python train.py --n_layer=8 --d_model=384 --n_head=4 --n_kv_head=4 --head_dim=96 --d_mlp=1024 --vocab_size=14235 --activation="swiglu" --norm="rmsnorm" --norm_place="pre" --norm_eps=1e-05 --positions="rope" --rope_base=10000.0 --rope_fraction=1.0 --qk_norm=false --attn_scale=0.102 --bias="none" --tie_embeddings=false --parallel_block=false --init="normal" --init_std_qkv=0.0211 --init_std_o=0.0211 --init_std_up=0.0211 --init_std_down=0.0 --optimizer="soap_variant" --lr=0.00302 --beta1=0.95 --beta2=0.95 --weight_decay=0.12 --lr_head=0.00914 --grad_clip=2.0 --warmup_steps=200 --schedule="cos" --final_lr_fraction=0.0 --batch_tokens=131072 --seq_len=1024 --doc_mask=true --train_tokens=542500000 --steps=4139 --dataset="wikipedia_en"
Each number is 128 + 24 x the weight over the matrix's rms, rounded and kept within 0 to 255. Layers, rows and columns count from 0. Numbers have three digits each.

# up: layer 5 MLP up, 1024x384, rms 0.0929, rows 552-586, columns 128-255
# down: layer 5 MLP down (transposed), 1024x384, rms 0.0902, rows 552-586, columns 128-255
# gate: layer 5 MLP gate, 1024x384, rms 0.0874, rows 553-587, columns 128-255
up552:102173129133136116132132117119112141176128081133078110142137156103143154147152110161128109125108144084131101116158139121086174117096122145136121108119160131096096142131120135130182149157075161140153169123131135177095161178132073153153117125161091117078175168150091084098104114129066092143117137136110123134108107151166148175159116143116121090173129115135119111112120143125109140157145
down552:127083147094157115182094135117150090121127166139124159101159121142129131124105113107100128105110134159109106125121112134082051127131171125140094134100168134113153137105124132123129097121112079110136130091163091089125127118155150127078162129125110130159101142122205099103128097143134112143122134151119102156162158127117130110137140138130110153110131116113102140163147131124140140108148
gate553:131124126150097152148123140202108168100148156062125066111126127137096148090143159130127181116117106087112126172173156134122151144107128166143150071113130175101123146143150132116140138128111115122128093105185139173139117129097116165110118103135101143146134136142167120056122162137123165141098097124132139121095184145148151139150125093150123112123153131137093176097118126143162165125142
up553:152148145106105113071136098105140119149164136135148119137139108111124120185103150120139122137091111130112084132133155122129125130138132117112124074142109125140129111123086170102152114093119129144168125144098144109116123137121155121112151135163150124156093128137131120159144113166126101127138125130097125155128117111112044138096110139118137156103124099143140118147133088076121133170123
down553:146129113110139079090112121147162165174137099121110147115124116125150133150130143077099144113163096127118125161116167117160131095121180120136126136164074091108098123138132120147122135104154122178130118118101086118125158183184173112092129136152154115155152138171160144116139134155120096156156137137132129122144128078154124102107118136148125060125137137078137098154071127129138118135140
gate554:117128145136123146122139110119118129120136154087108157120161130113100095096129144094116166122127083146156097117145137128076085116113146165089105109120143128161138119123100149137098128103136090090157098076135096133121143121125130143147148121145127130159116137105120140134166129144113103100104118128066152081061177160169088128070097155084067127139116106122116144118156158094124128113138
up554:030119195145128129112170110081113116112170126169123122127167137107115127190185120116099151118179165129193100079138136138133151126132136032139132135114179138154144146140120134094138124127117121152118128168096102163162109137114111129141109106094127129110139134114153120112129144093141118132146153056161138144137073127140117116104140148154132127127112126121100150145092176114088126126124
down554:110104167090137099092128102152089107113183128118117105129113054117079151148132114102084127130147124132156137128158108147116120131131081130112120149124103173162123142169117153167096144077138117150134139134115145116123126172123105155102154174152145116106077105125097163121190145128162175114115116134154114149152125142191108107156123163115150174110134164125121124144152131106109122093120
gate555:125151093160095137110129121157125107136130124129179133149117110100119152125095124126082160109133085162138133101166139119134107096093132114124145165127139134090114128136145094136142121100151151104126103054092113117171089152141166135101107101130159178100118131099173128164065117126112170117129107158114132125115086107137146119095103157145125153135086132125101139132117151108146127152158
up555:118157104106135121099129118128100119122086118112121158118127164111137144112118103132162176140127190129128119121148116112149139159143126093110169149148147155129166133148124138119176109132130177119134138121117168128129127097109131133154110154122107124092130170093110142135126114118113142133102148102113161139137136123102110127096124129098131135118067130139082120138103119097132154158152
down555:080149116135148189092130131122099098119150143105121133148114150121106144131143143138125155142151123125146147104131129071105148126126108127129130139126143113132102141103106127174131116143141137110136104184126126100086135115112142123134157134068127142088125089127099101143142210163154138149091142151128086147154167100120123110149090114109114107132098121114081117136099112139089120102157
gate556:142088111132148148136157139100088158109105151139155167132123148139162104105084117119179120109097098133157119145088120103159119149115116127119160167143121053155137171126126103161125182134126123153096157200069102146171134105147137161091214128095110123142131137148155174169105140134129129092085134073156115128120128139095151121117140117158139128126117122130116145119139169142131129130151
up556:137115122159146110105120127106158125152125138154141152116144187145097139108127172156095109177135093174125121154113147186110130146118129125145136076121133094135150102153124143141154132093150140111144155121120152142139153161127146120148098128138103074159110093115141160131140129125110125163134128119116163112094105135139114165143106151119152160113098119134105145139135109155102113075162
down556:118090128143080121107145115100108154127153165156137123126140135147121160124108093169131108113111134155117127097151101159149138133110146105090148127124164152160122163152112127111111122080122148086158105126133148134141149114121129117169158147151088080132133124166180145142149098183162153174140145144122134121117099125153144125191143146127142126164128164159104122152135137131112138151095
gate557:125100125155134133138133118137106133098117092122116133098083118117088142131183162114092083137131125162124160101142119106166102138118103191106130134109166134138153125156127116103134152085127135111135071083153142144118159133156124150134145093127076119144121133109126137122111128136147154139120142139126132092145140151161157124143100090089132134134143133181117177136090108134122139144143
up557:135096108082117167116121132108152149167095151112160134190131124141159139132123167093145121076139126143144114137121096137115150111125120092113132169105111117140153149145092107112180142118117128139146119167092112094146114118112161134131093163115157144152124114069127162106122116146093152125163176172168125114096128080144092147099138120112135111114103106121120138147130127144123143125138
down557:100119115124125143171136090118146139159095154106118137151090118156157105125074141146121125088137127110153133113129162161147150144153083113115144133146120103149093151131087119128119144087145141115112111096107112126142125094104141090139136121127160095065107181139107169172108154136122103142134139131130166135123172124156123102122142116108145129137170165128132116094118135096128163157100
gate558:096138161145124106075112164116150131142127126119158123086117116141134162136124132147157133146148137142138153152126127160116139134106110164141149131136103147107096142099133141170135114184111135134079133145101171133151142157151116158101156152117156090158169119154147100158156148165110115170125110096133120149106103138096142117128112151171086153095108182140114102091174126142124130143154
up558:171148097123110126141121187134140124147134143138114101109077185119150144134135129103129108132126131145142167109146101107105149110129126166121176138107133141143142121177130112145127084142138085104093101138112107095146133142118122134087114090125158098160113148122172091113101117113123114071122154142125148121144106085123142106121132148154086160120117095156144096129177120162172144164149
down558:122128146120135134122130093120144113092125116118116130153125120135102105117120110114161127102116114107098115117141164131148088154130118117134141107174134127113094124131144125100128170100137138145157119120121154142112143097129137125168133140122082118090141128108127150136107135125140156137153083121137099109103094142146140130101143133099189122127156140110154167133119136110132152127128
gate559:154108162116084139144142148137114082113081147177125121131085141096097078127084112105102098147162109112090135153102163134097115066105093122114140131131133157127131101144126153105122179135121108121131153107130116130139124131143144086137154137132144120118125134124120119165148101091147105089120145112155120157125096091119103107135156146147070161124127138136141118122155094148161103179142
up559:118119108151113101103097126125118120151108155125097153132153139139123123130141138114159100145112116164118123142129129119147131085122134135143115104124111125169111155093108119115126106124102153113120144118112156146132120099094131110146129127124124149140122120132131121101119101148126126147100131095160109120103154143108090135164125157139103157116156116132107101127133134159134137114132
down559:104103093135170092128119120109060074092144155149134102092110161109094094171142142143102108095165137171146131093118151135151152107127139157120120134133121130116096111097162158169157150146142126113124147092093119132132156153120124086161137163109091156132127186124132179109135140111125099158117112159109118115092169125151136131136126088137110175103125127118128119096158177166140160098116
gate560:136081121105110164131125096120131150132109153112092130144135191147119138130120097133154131126127179153148130106121140112120143138113136156133114115171103120114114107113106102114169142111124129095135114144132134106117146093134128152118141164156127132126116129087097105155123128107141139121150172132119158170119121116176099154157127114143139122109118184121121114138104119131114157104138
up560:127126118144130166100147137111109091090151126114108112115152086166133115136137106138164161129130115132135148115094092115120121117142119136120124123108154183141131165119155112110102111107129135131154147113097078139123155107143140159132113131108130119161119129143127100132113128117166125131145111140134131095078132124126106123155143131093125104088128134118136117098148145134155137118117
down560:123136125097131122074121139152126158136145145139126130155106131099135122146121117146113095147105152109095129105139143135098133120072123151179119124118087118108149132119117116133115129169135152102123114112156139132087095092134115106133103119141124121118106118096121136074115133131089123149110150136141157138129120106116104153086089116144125128129098173100183097110145111134170158137121
gate561:143130127117149139107127148077116123112109134181130108147132104127155128132142122113119141110165119118170104101093119108146184117166148158126135087075097122124155134137173156144133135128122193144129153095154098120092143087190103166138144192130140098103120143108081144178101133130130106160120133054141145135115202146096105126091134126145105140129165143106072092093145110090124107132112
up561:163136140101116133113124168118102162137078105135158161111150152150116118118164145101104132140116108162141125134116092142108130130146132128111107124139135112161146138079149140142085130157090172160132168157105102143059106142168132111173120167133108105112114158052148113164098132145145132092116110148142112139137120140105113114134152105142091111151140145143118150122147109105144133106153
down561:123117100150131116100139094101098131130138075146132107124133117133137138099122114096078101118110124142097135125130124170133124118138136126138156102090116107134149131128155094127105098146141122137137102080148096119140087133139114128129119131102162121145130155123155139163103103150144128128134125131146156109117165096099079122137167146107127133154116118146157137126149088122134131125126
gate562:091193145149142119124142116169112128115132106091132124179143099162161175126183121151178045151069121150115120052139139161116167097129140143161130143152131162102191103148105128173101175146150130137116100112121075140111143132090150189154121114149098126128124094197124112152145119105118100144166151123125130099108109155127111173164150154112134074146147100149124132107121119105110116067109
up562:141104081137149127170154145115138127109153132138142131131158174077112084139056131136056197141181112078121124160088135104122137140114071133109089138103089073115088124130132127145150135120144120113149143121102192123152154099133122072102145111159133162119118147117097138136135142148152125113148154105139098159147126112120152112129137155161144213130080123097134148152120154162112116145088
down562:157115137118168136134142168124137163129080119145163161133134187156104115101055154120145133109104117108144103130120150149124131133111137130155162132126132099122172136126115106078073142126128125132125136107145170120167091122143122108131147072148145145097132119131124176127104171143114109147085152116163147166151109074120129121126129128113148123161146107099143111153096172136095188150160
gate563:150145120144116159107095153129147108140111100113144141106115123172132143120093128140102120097123177068112145097141103142091117166148186106139100107125138132120137107123108143105108121130131121107139138165155160147155166140117132139140186186121161114133091133198162121171124086122137133115159173082113127126143095121132102104150126132091147107142125116126164134106125126124120133103160
up563:160144128118132164154158150085118132159134140148119099159157109160093121128078136157149151120144115133108102113117159109099137126169144141147130116118154126098137092108111133129077116179130103125153102074147137101127124176144117118079179147106134081141123173115147091117106156121093117128137113123166126121132131131154108092152108121133164131130138134154135153137150123127124124132122
down563:138103126126141122122126120119127106115107121157095068140112111132135110160124127176173134123152145123119108167123117119134160116104175131104140112168168116154133138156141128109164138171119127150111118130130129123109079149173115138142119130135124122122100166119140095108115144091141161132144118173086093107145175070112119118140120163133136130145114151103122145106121104126160147142105
gate564:114107107102163116144156122170143152100138098159128174118140093190141085141147145107152134073127144142139139119091132179107121154120157127139106136144146105099105105101149110107166132113074123143151143140150100132135081107163115155136161110111132156148094099098150119153133112136123158105124164116173115139096153140128100164125139097104138112148132155107176147155149130147096113168118
up564:150143125079072157155132150125144127113157134128129102135140149146131149096111127117122105162146115110144094108123106140130116121138070115118148136141087144118130183089123064167157138152095093129137113113089138132109145127125141101101092154122106108182110127110144160109136143158127083132139129108148154145106094117127130082150104151179117129079141145151098111104085120140132121125150
down564:154126093180087129116103155115115152132119118098180150139129133084144121094139130111158130136144145155149132125106147101104152112122149104137089134138142120144156121163124147113157147141139142103146135119047155086064123112166109122123180100122106112159125156162146138119092157112120116110153140165126111134067159128121142122139112088154105134137162146157100138153123107103102107110112
gate565:152142176098139123116140098138108116189139088096070133125143162150135100125122140155136130126126127137168161076150113142136154153164127136091120121149108147129145137137137130115147133129131161179103175138136122092163099112124107171165180115135187156100125135125106166115147115148115138113124075156129088109118098133157127103098122079116124161073161094098170170152114106125085078152130
up565:144096094124147113165096106112134168121122135188178140112108139114149109159135127159117144131124096105144140123129091143131127135107116138102140132113147144134148163156130115127111156115089133056129127108110097155141127125115153114081136101084097091118111128107119122108124153122137155092090145158150138104122099137088148128103146107141137114141160093133082086103140140125145096138112
down565:085107100106107106138081084161097137107145090123128129142127140166125083116133076136127095116145133080140099135135123153136162127137128135115143152117115106120114101097129167140137142155117136089163136160103116102130116150136092145160156136111083167140174098138180181162137160150153116166107172115183143135137130120119141121083117131138117080147158146138117121109125166129139075122091
gate566:157122112150120151109154119108140198114149130120127162136194119102132090129131081115133128094132122120166123124151127152098120096075128150121136119180152096110090132107096139124129146134138128128103117144108118106151063137146121118113109137144117113110161118106142170139072130131113139123155149116144118148149102146131090113128158165124123098115120114126113097121146106121150142115118
up566:119109129123148125122126048135149145135120163132146100133135151100142116108177131151134137139160149124167139137088133122118148079121073129141132100119085119126152147112177134152134144093141124118137159122105091108138110165147188142164155134128092135120163123145137111140138130105128125129174136101122119112149149153139070141138111110151128151149169148176098108098105123152179090138160
down566:141122125109135170142153140152170105099102141121128104114127125135087114138100105158141137139080135077114140145124148182165107138090162156109118096125148123111133106116135185132115141130144096097156141111098163089140089137118173122152145126082116137129128129110117105136079106098092191090142118110099150158134128112162109171106113124120093121091094139117126146094144133115114141110131
gate567:093150161155138144120148118133127113119139098140171141131116111125083118112133145134127149124143122112108117121097084107155121090092158147095105115145123124130148160121129148111152116148133131123121137094153175181159151135125129064087112118149142130120109118188112111116124153125152086136119095136127133128128105138135136165139088119128076125141135156090110112056151144123111109114123
up567:100123147131054092064077108104159122115098131080130157164095153132107117129152152106165137161117139131082119130125089173161159099124121155128123151142124147158116128136134085104112130109151135132125134122113113139122130163179120115144128129148132107172126169133121086132127105140148150129118156164112149111138095110117135164148095172100200093121081106111133120134148143117133142123132
down567:128075142154112146133102161130109139147093084091123122113121097132133092206106139101152192154071126104093170150140122173114132086149120118115101142150105090112130105142145139089140095121162127096119087162117172127102087158125142154148144140119077081148117143138144123134091144143086096163100124155144096115070156127105122148125109064092133156112138095134125115127127134114104152131146
gate568:145170146126133143113136097137141138141147124123088147124130142131155090163159114118110094084118126111129138146085138144105147156146107132126111129132107139101134156123086118110142122143130075146107149100132130134115059102124124120120118130110130128162100119121133128124133152119162120142100115170116125160141093121142127126167123133139074129125129158144117124111131126138155145121148
up568:133129136102143135168097158153116163121100176131098110147127098102115167141112128163115143148090139109115130078137103089098158132077126114148081140149105088158127097137104110116127144119121158167131122151164132136122114156112112164127132145192144096135121142138114132138132085157088124126147097109104130113160181159180142140129102136114153113121093093145130094141116151119138108153098
down568:105144135153172107127099142126108152101129132094146131128152101140121111148097134136093155075108108148095095122087143151138122103117139076150148127116160177159117102126079140118133121109104147143121155125105137195103137153159091140132129157125149147123135134123111139133138118101157099116069124143152099152128186124111147075123123065137114149151126136137107123134126062088166157105127
gate569:109151098137118125131137120091111115127121093130148140155148159129114119151115158136149136145085184134138107089146101129130116176113148135143209162141146141150107104076125118171134100155098167093101121145112136112149142151104106151126117115125135121108144158148103100152143115144116112156150133103134101163119116133146095111153095144143129125126129170125144115109151114173134126106135
up569:125158136153107144082133166142089144087163099173133143102168127118194148134152116135104115138125086160152105127137158120116160136138098158102121107110130112115158123169105143110148176127124103144148132111112127153111106115110129114118148109145120097118129135114158072155136142101101078174144105157157132134108151152132129155116172116162096112180115128134130146095123148154128156105168
down569:128160140156127113170134111147157129135155096136109105154159111116165139111137127145140118147151177109145126139148132100129132152139121119141122143156093159128153127123103119145120117138142130110155139121106104126120154185115144131134061140120092151132132148153134152118110100097164145110112096091142143122132125146152100141149164160117125108107124126088096142170133109142125100175098
gate570:099167093128143109151136133079123104079143109089089091085125138141114112118097085113144111112177138135127115139076088124126147150105120095094113150151127149133150152112131173144162107140126135154106105106112112115122109148116104055093130144126120155151133081104120134098084120111123139139134114076145155120097107124138109093158134136146126130180146131138121139141105134128115153106136
up570:153137154116119104116125118195123146134126138129162103147148133101076146121169122156144144140086156114115200166103125157141071101127156135138144139105098149103100160117184096109132183133117111126107149119132112106134131165131100144127104119140106118156149158141151109113126143107137108063144121120123115147161154097110144129108154144113099078102110090133152128111116153130106071173123
down570:164152096100138119147148137104117136115161113112082118117133155119150155142140143090158141121144147120128129160132136122126118099122148111126094129115110132174129120126179158184132060165154131136132106115139114125139130122146087144174168130093153140154092105138134149137128076080148136126118096151128153138097141054140096132122122179113139140102094104112139108098157107127130132171143
gate571:129127139142115130120138100100157140079088133144114194130076134129142089138128137122157093126161138072074125161136111149149105148108193104064140171101132157156151145159102137085127135154144124150077080140122119178154091115171125117135178138137108118125108156076164137102139124138126175136126134146149147134140162154141095097101112090127135102137188136129127176118137150124129079095153
up571:143140125137150145115162156147103085108108112094111122077104102107167109134128129137128121112103149091076110106157122184151121110136082134103154155109186148176147134149094110113121146141087148163112182098155139138147125151140150120144144140088139092095124129153123113088125107169148169138128146145077131145113157112158126141056108130113135116114129105167111152159146148134134121085117
down571:126188144127095156090149164079139125148114132187119133106085107143116133150166140138113141142152139100072117122137131156114169124150100148122110129126095106098107133147069097131136120095104111119099113129100147142113094139167106136106149154097120127126110117119215146119122164130130139102104146109106160112164151128119160116150118126124103134102152122093092115139153151092144109132157
gate572:097131101120177137126115170112141147130098135143146095110094137121165109143136129147117166097102139149106142092107124108119089117171153138103142160149112133153157134119143179130127143103100157114114153140086096153091115178161089123120106116134142108135109133120136118121090134118136181154143138118141126158139091114119164130097126134108088171108107067128109154104106118139104139105158
up572:123113131083156125093159105138090131063138108124154138149168131128113131129137143108102100109121168128106116136164152129155135116065159111095114132093088085162125145120167109154125125120141128219097121141154130091159123117113116100149110125130091138185107060121135136120135142145152106145122171116097142157140127110137093130169164118141170072136112130135104085123134153200107143137123
down572:123107096127115072088099106121142135154116168155097127114139164126143117111185180099130111133040152096076143126106111107135127153127152109110128113120106154145157111105151159121121103111110108163118156148101102148117134137175093115126122128138096129123134101101108156086122161100132152126130156126079117079115151064122144140160130139149104168159106144124114094138139135147120192115145
gate573:143093119112128119127122143127139090138175119091114128100156121143135119149138119137100176091161151146103122114120102119135154098115135140104078130104163175133157135071110125132185130140144121096120147149094128131130123130102130144111135121124105141092131159121165090117126128110115153112127154162145118096139128141100124135121102126168068151156150127153160137134106159107118066141191
up573:115118116148144123132124117147135145152071113135086121127131116104115093113117125124119125101139102108132150152136102126144156131110141115091124152154099167146161135142117168122085146147136124135143119115116071156135147105160134113151116118147137123166150129159082108115126139123141133168111134125153117141133135163163124112077144115174160137133146126114148147120127105118102121099091
down573:120151117133093113134135140144128131135171147140097146097185166132097137151105131140149150156119128132111133138119173158094104128129135126097144091104145123121096162133145110112148113156131156121146155122109167140150130157131118123116161120145155081114156141125129094147105100110095130113113102107099139110130118123104130145114102128131160149138144152107132109105088147142135092110114
gate574:088142144138110132160107108097139166160132178111124101100097079156144149118106142158107165156125129157115132144123128116155145123081110129143159132162089117100156126141143136122127190099133128189097118121167112121124200120109138164137120127088136144154088128127089170101149132123110139127068127119116134140135174151161128129141093110102163121131158107121169089132171138109148068129116
up574:078150153156125126098134119104108133102106176116099140140166158101137137135127160110110110122148103128119104116152113126115127163121113154149140113148138155151127129087096183123103137115102132143125104131148167130094094090131143166100091169118157122091132132117144130116146147107145126160109155167126102168122092145146169115109126144122109144139139120134129141154090120112106087145165
down574:155109130125078159113139160132143124114114116136165101139126145147131140143120113071173145150160164122144106099105130101125120149136125096101127129146142089146142117161125161134141096133123147138143151158122101155108131127135118140150158145134158127158126127180144092113102125110128099151123152137113153090123156124126110141106088139113097126162136150142160072094111157143142137112095
gate575:124142138105133133165130100167148116121067111128153154133128154104166141143146156101156159134155130100131111109154153155110090130129139121093133144150138121104143099088117103104113110135150133100137142143145142145131105145147088143133159122106155108155098184103127169125167122147079128091096158181133136107103148121141137133095136140096090135133143114157095129095136167119158115149118
up575:124135150143141192159141133094149109103104107129147122102107163113104153117164165111140130175144160125129139141137100132132084136096087084144113132193154118122132115067130136135132112107113158098128122122125130098140095111142082111118118132098140118137137141154109115135126113137134128140142100137116115123104118120094145108135129114084139083115104146117127132083138151139152100113094
down575:105094141089101168157142117148138148122109124173133125114118124092100177114142175119122106122134085172161132115123077111139174140134143125071119132166132138159147100106108156115146093140141120099131145079130130141124112145106129133117148111083170135143145145135084115141091154162156142101101146128120153136101111135145144134134152133088125108116114143116140136138111131037123102101134
gate576:127139155150137118130121127165149054142125114135127168149149126119144073147097123111098109125105154124140081177134110155162102140108142130140175098110133160138155142189122153140087129126117107093125156116182128129116087141124125118167106139090098119112116118105175144143136095162128147148147153090127095131077136123140112169152157131136104111187154157114116134092112098117093169106133
up576:089090117110207134131144168138137148105140117140171163123120152118145139119058191111177069119087179129136099146153105136146122112067145096186114130148103126126155101085135161151097142145149135141151160137111088108095110178173088136169122161178164173133096121142168119115119101159143138114174126121100102102143084159138136136121139128157096111154122110132141071120174148133121129127123
down576:132090143174125157164113124103164103145105145166130152132137122120158136127127124121127090155086163135122113093131111124114132120102214093143133164156118218125149133151083109116124123148110157141102133131133094120113159137122155119078138175109121157132148146104148099099164109139105104129111141153066084112167121090130129122106151095124145086112066157100122114155151145151099146114097
gate577:153156139139142161116118126072160145148136144101128123130150116098173103101134089114148151152124139164130107142147143123095121143187163129139120155133142112136122120117112126105134122136120146110147207113214127166133150118140161155151173128141145111130123164133118099073131122116152116123152125166099140119089138133139133158124156159091125137125163107132144135118107106117130144156108
up577:117117145089109110100151120190111144144133109160151086104151075140166142159141148093147136144133102124131117189133127112140155138139118141122095138152127105180141152142123137139147132110128115166127126116116152173123122138133082163154119081134141112108094131102153096162146160088102170157158179109122176134113143152137120118114132100117116133123116132132050141142150176138145130110092
down577:099116163157121110118142102134157134122128103134117123131168100132126154138145168133143124158117129149131121134127112145203143101109144160168114136169117137160132138157164155152120156116119138141110170097119152126171077090147143128120144152144117139138083149108098126176140137137108138149140147128142107186145115112116174133130155121131127191121112185146131131137150115142175123114146
gate578:101094097153154131128136148111139136136126167131114120147154116163122119164111076102131113135131103132115116115127175127125126126129133101119141148135171136108163124171119135128155086116129177148134139075127133115197119152147076129115125116148137080097146102124147132107099098093149133125127119151135102159102143119129103139139118132130130088176071108134112166115134139117085082139101
up578:117145117133146100123125151091118100108130108131160148159133140088155110115139144142130120112119150137113083128129095089173134160130181109118102177140097149134155097105148101120125155153148136107115133090113111145118125121164121149110086135150155106097104139105147117109147146085141154117120166132109124110146134131120148166093148127125092119101107072174134114088126126129106135101138
down578:144142115152130109159160109148097138146153131116131164149100127158149109124140118134106136097127092153146139125180140128122103136138121152122094087153146141122167129121117096114128122096145144168113109137116133143119151125147124174101122122136107118131156115113129170141139140144135100095131149129124123152126160119105140105154105128115140102126136100146174150104096122104119137100129
gate579:089112099093109143144058148127133097118145116137144138135122122095101155127133141097122150157149128146158134135152125124144111140128120140134102132099131118120137131161158131142096126142169141097123114153108118113150175139112130126121122117127135158099127106120133125189139097102139084137155128120161163162126102102121151111122152122096156107140088124159190109147094142149141121117136
up579:142112164153122084138150131104123102125155111122106151183171154120095140090111141130133103139069117114120090137147130127114137130122105142144123098114125112142125122100136136119125152106152106089150147120137109109125128153145141128133133121126127117120125122107123087159152094120108089078152163179112103133132139099082123095099113136119121141154151112158181146101124119135088067109096
down579:121081161072128128151119160119114109127125122130111140100136157138117131120146141099135129108120133110167102140128123133120129132090111142095148122112128102122110182134156140122135142129137127087121100130131107115135158088111140137118162160131157133104126152106156125144125094164116135133176128118135123099137123143136100080128128178099135117110101131116120110105105130148136160101126
gate580:097081079153144172094089128124130139134080136144122112097081160139132154106121152081188156144154128151142137155117170138174126105129095166135130124106148111082101146142141136120142135136101144095141127123125117122129137115143172108119109134139116123154134140154178104159135113120126100119133148123124126129135100109103162173089134131137094126125145119088106141149110138117051120136186
up580:099137113143130139097146106101079138145135158129119132129118152096092143171083110113099109159086075125148127132142156178116149133123115118148105113101145148157156105152147137147122098138124162139149143132081117122106117102152099117145138141163161159118174141106113108163088115128122120116148109107143155107100166133135105113135116173171095120116119158105138177154123120156095106103123
down580:161106151107131138116159114104111151106138116140140148135128180130164133143145137158127126151102128156116153137117101126165173106118082124167173141117128104122146162147107131139162168135137151107117175117139139083132145116100119139101104182134130146146144127109129157174144115138085078092142085096149100132122138121150114139088117098130171116134163149080144154106131182175130161065159
gate581:118140114120120137104082154139148140119136132115084114124116101121106150155138081122141084114119124088172134099147147123138115151139138139116085092106150146145140100103099162149113111152144143166138156154117160143104124090141121159123127157121170097093138115111158086138097111120125167119138146114150117111104151180080109119130149080121164147147135138131114122147130108129117110161085
up581:123132121115174108100097102148151158164122113131132096141123128156132116097116094127147108117147162106108137121082112140127172127115168103138148121126139127101111106148127087124126113138157121148167124127112213093133106155062145110159083138114151107125141144133111117094082131152144130154119098186090142132141129109170141080126130131116130122102135134133139129126101163163140135142146
down581:137126145133155170119141129083116124129110127145110120109102104119113141106106128115130109165145115129086086103114147131131111098112137142136092113130134119093111128125124096129125108144126170127144106088127108150136154123087111132122106117114158124151128131136123077162108126071139120150111119152141156122171091160107117114120141118125164111090152135110184114127081116111124110147152
gate582:093121105125102140153157118126162120125154134110150101125143126142126142125104129138115099144110103130146142169163137111127123116090146092097151102163107130135151140119106077151157114145165114113093111156156127138121130122147130122131133165159131167125127090097109154166119106119096164159149152143125131132159143118157121108144126115116142153143162106102126091087103082125148139088126
up582:161118135118111099187139131136106123155119114092144104126142148081082074131148123112166127139114162079108117127151116128118130123120150090130126140123113117099110143135135201141180098169162085120153162129118161131163143140163133105116164121141174115137115147143110124077129149103131117172121109150161113157131116122142125115086087113160146091106089157149113175138134111107160120098114
down582:073130118135125108105107146143115123139118107160102097167143119141099129132132150132120134145121129164088139137147164117158119110146113134142142155129135147126144149109115111120121136118108117192113134097103115071123134122148155163104116135111118141123110065111140137109126169167080120080118113125130125140124142133145127119139161136126163121133147132124128130133103156149147152157121
gate583:155129115128146105180129172112123125125118132083108113132154134136150150112148143145123104141100142120149112135150136093127140188144117145155109143146124119110164123170109106165157138118127125094126123154162146095128116125117138102100093125121134138114133132134142124122100124128128187090121149123120128184125094128169121122105105143127156145142133156130115119104103136139106082116105
up583:126064158115114097112129105108147073088118114106140133121141107128128135168147144140093125126062139148123157149107152107092135125154112190148117144091120068136105157144144129140054122150112104189143125141119149160173146131087110142114130080096118155096150122121155135141158152156094126095151087114152118156134124135079155132102130096171135088148208161085125132145110179163111133169139
down583:137133142167113112121115119092168133094136110102151138130114116145098127143087162125095093156115116140106153139106109083126138140084153120124119111120135170168160126105143086120065131108122097149129112106114114147157160093116112119134095126122127120109175172080155102152162153113155142096129144127126134121135135122113124120117139156158123127150143144147125164096125124144093145143132
gate584:156126151141096125100106095131094125148107145151120130141145108126189117149171152100136105123130078130126094124139132158117141122111152114113118119113133103134124133117143128091121096166155138107121115095131114157124123115134145129131145123118120147115114122135128132127170107077141090135144123120170093177146093110125104129169106138111152132126141089100166191118173093098131122100138
up584:122121110122155123173150090121114140173086132157161137091122143114139177124167143128105160111135122143129108084134151133132140146125152156129092144125141114141161125159093125088136087112115120094105110140130113128130149134138100139135155153138112168109092096136107170150168144114137098122143115125093090112145084114090097125143157083127137124074126097104128119086146092097132100119129
down584:155117131109150141159105154134120104138103132151101144131156128090120084197138140107150161132111140142082181144102109142145131085137139148122096138167115130106142127148111132166149105093127134162124129137147093154113104133117107090082138111132155110091134121149141125107165167163077156134155149122104184155172140110163155107160139132143156093150119165105133099141139174139114152148118
gate585:130141106122113141123092131092116131122116133083147119147100150185098178154098130169121101168140113152060137075134091178140145149143125119114137113121140091113135122120162126120120131119120119082094113125140094116141142132163093079119126100098132142121169143119158080139115168086084075098106140133127137127105112095126111132154121112123120109112103158069118132135154142146135149139084
up585:159143105123151112139140107136152125085129052149087192107161082100108135134104083127111111131120093113176159148134103137183133142139140109082130115113142139141141143091112147130125121128088106114117145163139136128130123116141130158118119147159141135108106099121152106118144132138086082120135122139136112107142115153103115144159162100151161150146153102108147098094126158127110129161129
down585:128106123112119119103119124143131094109181167166145103115150107162114095142140147156133145133138078121178161126131161160149083120159160170127159102162105106130126131091130124133156174142111142102155150139096121124117126147136150093142132142124189146145128141125085125133172109086088133126145115135139175149147140130160121150152142127134137112102126096118143161146128178088126146163149
gate586:132159166114134175086099160132099129124119131128133167136134102107128129124107150159114160116120114149104140140114157123186149153128133151159134117165101132140131131153139149143139138139166126124166099130164131094117120084107177145138161104126121092100135141139117108133144104102101135109101119096119166125093125136137146127100122133137123141086115132135146124154111100145137109133139
up586:088085109145142153142096109076059149127123123091144088114147097090149166156122140129086131165143145127098100133180144091101097144121138139125130131080119152132100119129155172103128120135119161133109115110104103129121112151097149108137111131110147140120141148088156110111092174118101147120157163118181121172129122143097133138131151140145149148116156136091172106121117110118117130157124
down586:113134124123152109177121126094143126115109147141149102127146112134123144132137150146177125120098139102108133139115107146134149103120084128128131113113141140146093146144131136110133117111153100156130158164087134161131148111137120133120139114119145141138122136130147156121129120144141099126149205087118140078121124154108142112138107088140142103163116101145114125112079142075125164159128
gate587:123132130118118094103142163113130149129172105158151185129121106148093142085126143139158148163109101158099120126159118105127058139131119081152152139112138098136147100171126109113136178149150099137103121101167138117088142099110100115143121135107197147124127144098154107143107135141145116179147096150115165095124113140132128087129078137088101151127117131129118131115087133109198126140141